{
  "num_hidden_layers": 22,
  "num_attention_heads": 4,
  "num_key_value_heads": 4,
  "head_dim": 64,
  "intermediate_size": 1024,
  "hidden_act": "squared_relu",
  "parallel_block": false,
  "init_std_qkv": 0.0276,
  "init_std_up": 0.0276,
  "init_std_down": 0.0,
  "beta1": 0.9,
  "decay_fraction": 0.624,
  "final_lr_fraction": 0.0,
  "max_seq_len": 1024,
  "max_steps": 4235
}
Each number is 128 + 32 x the weight over the matrix's rms, rounded and kept within 0 to 255. Layers, rows and columns count from 0. Numbers have three digits each.

# down: layer 12 MLP down (transposed), 1024x256, rms 0.0862, rows 6-25, columns 128-191
# up: layer 12 MLP up, 1024x256, rms 0.096, rows 7-26, columns 128-191
down6:119080113139078125125112085157112098092141114129086146182148162115146109133067108114107152159190105122162121096121124161130124165165159120138174100121164054097145138103118130114107124100089097
up7:128135085141152160127088139121119087137086142147111054175157103160131163120144174116124087145086163113211136108123117071153124095145133110097123145138089113105127147108074074120125107097190167
down7:122155095074126172106126051147118081135121104111147103158115150140140073097161132128096112117109146148094110159200167125051106138188140075149116110150204123113154112126178171132149125135157128
up8:154137111144172182116128136133140094165149092087094099124105167133177137112126176079131127166177140195116180109121225125109163195040139184131146130079107097144120159182123165162084110089151128
down8:166131112139147131125106112063181152091108044116121121118106133164104122162153148098141153116139106137127126110120184098099152178063151129189194099132129095111145109193172106116121097122111070
up9:116163105105109082168169117134164151127154096120114167080135159121131205092110124153091176117144148127140167121121119088122158165111190147120047084110080195175116143132121131085130113093191160
down9:112082115144078128106155144138122158157099090095152079136087229175121114147104149143136178086056110123171098115148117109169143100111150156134185056107142135121123165123123137247118076160128150
up10:129122095155120163094064191120144110145168099116168077134098125150153175117126139141147184148166112121141101184105152088193124109084136144103110171112095135201166104086101123099126110123113139
down10:100114141143120102127077154140107123158119147176119129123112149103125096127110167142123137125117172178113130133115070054141119147092169119169155089150086128224176084106138105096072081185135148
up11:160162113118087103117136113148128070151122117150113045116153154166105138111172137131175155156166152110159070138097041121199146046050137098073073091088119113170120167148081089100152082095166108
down11:143117143188093118116152081097167133148144148093123103161167118168096105151205166085120098099112132072145180115184117132116125147146074128126120061140123106155117131164161160107116097146192091
up12:100093151087196143137164217161177153066116128182094134044138115169158169166118162119115148160114135111077152132135136129177136143096131097093170124082068122134115116144111153105152151130104165
down12:050099120111139078116139111181125085080168134097125111137110186147122183152079060140061080185202163097099136100155122119122115136139141106154099163131145177161073137151168194069134094146165175
up13:087118150136141136128166165121189123157133130102126068095140120132144168096100154109104130145146145172188134093080106133115088076124142149092106060102164128075107119142133084121123160113147125
down13:064102115113106115067116125138156097135104100176148098076131127124108145108092117141108154133128147110144148157109133086100110174102129152110057122105162135069102165121183122137096161100161107
up14:196099067151139114159146206127187103134080105118156044144161155163148112072122057160090153089109156137109125131145112092169096102108142123126154189101100185150069160018134046172085165104139114
down14:167184118036137137226125104162137086097134164154150136091125110145178167184131164156098182134120146127167175139173137124168178062128068118143159115127113126098104107162141131179200126169120147
up15:186142149078156168110095146122181182105130107127145135114141112170146156176101135134168159115116153126135084101112148106138122093117105160105118098128154149102155129161111075187108163126123144
down15:136119132158081153057073134125130098109094139124143137134155141131166095151119134148121215159130136121081155176141158183146130122171129147084118091129173201164114158128122123092142130130209128
up16:135175113103117088141180170091143154143121098178110179106090115167066133126151120089080124113100128118167121120088119101097155159143099174133124187087166158116158109091144078174094137144131157
down16:134109127133113119109135136109189106124142141134095188146092146214113169101142155082120141156159161120115129098117099104099057127163103101113110167064153097090145096165178159093142132122086099
up17:125124149182183149138161193128149109105165113165169152069114157155146155124068172186190103095084132138158128147095094069142145170117084164099082166088136156156147178159088102096182145143103122
down17:104141185123132110090141193096182145135120161183117116032142100155095107110119135153105159143095090118164087121130135062160142096193111131133135139087120110094118108191152124055140116142106187
up18:121183099121150110113101161135191172091131118118186176113122104134130101130146162091172136146088154156084150099088073113093146101119179163157138180180133129158153090132141146118118169131093075
down18:136128078132039092166113117171141119093087112130126134098130127132148125130147120104100142128117149099111126118133093120086139124205146099115156166165146116112131120138130110116156181140120086
up19:117111097071144073084139154136127132150096130152125100101174077129129185124060108077143181100071091142090130106099042138202046139098113109186144100069148142128101104123097060181142195099156156
down19:106024124105126127089115087125153171083118065117176157109113096122141130137091122158097164168105116149147127174087090064153141129123099164171135066072165172121063083158088173088127105116153089
up20:132116158155115130096163183128152130084105124134123104154136122140078145138113166131190144107129148126174135112126130073103134110105050164073127109143146139126109116128154145096073173087143106
down20:100082173202129080162094116169115081111079118152157146121084118187177091105073114179119106143116098139088098192141126061080119126072149153144117116142134140116101073150124202138153021170175085
up21:145125119125126099170112122118152139112078158187109090108195140122113123106096130170162145142116137157191093117108095113178141129128114192065062128136103139151129138118170094088138116127132153
down21:094080099125129139198154117105129155115141194112120129083182085168129118134183094161151131120147100148105118129085117153158101143139117200097092124155157140141137089135118081149105098154075112
up22:195156129151109126118097119143083086089128127165144120091147140146156145124150160077153110126132139149158074092134171086167153118106203125152109133181117121099079068142127142083119103144125109
down22:125148170124144149136166157151143168089073130145102132091120103085094135096185105144151150125103157117125079123122131119077177093104162083126067108089113144148189187145138103161090147094123087
up23:121133110123147124081161113127150152133138102128049127117129150184140142108135099109151188180096155135130119164131148138108160092127102110127146134199145155161136107131150144147113174159140130
down23:142132077103140189247142085139128136192174196104130129125120074204140152160119107151119126124097156110122124150152118122088113156104137045159188120140151134128160136118110154086098153163127045
up24:149103158115178167124125087162092090128137141133079159160087123127070150162081129113111114138110128145122114081055117149112174078127129148120144073117130140169099102146119127150115216111077118
down24:133179109127095108143132084126128166117148154190127116103150068163181084145137111195119088103128182088135188141156073128086107167113165111092201117168110111102101153149110163201114083167073124
up25:161125117062149095145101127147209118118110083176134175103183083124199186122155104105142154076133162107116144063159076083175133180095113145186123109155172133137155131145103063149092177094141083
down25:144162128130144128151167094126199106138157163063126109150107163125172145113165120191099109133088098087042153162049106103090154154141113114173130149147128121220079115133163140182156103102140115
up26:133129065029185182131138117059142104156091108135148075105110105132076174187179105186146163119167095163142135108098144147153093125104123079094109095109080146055066122180114084130095175111132175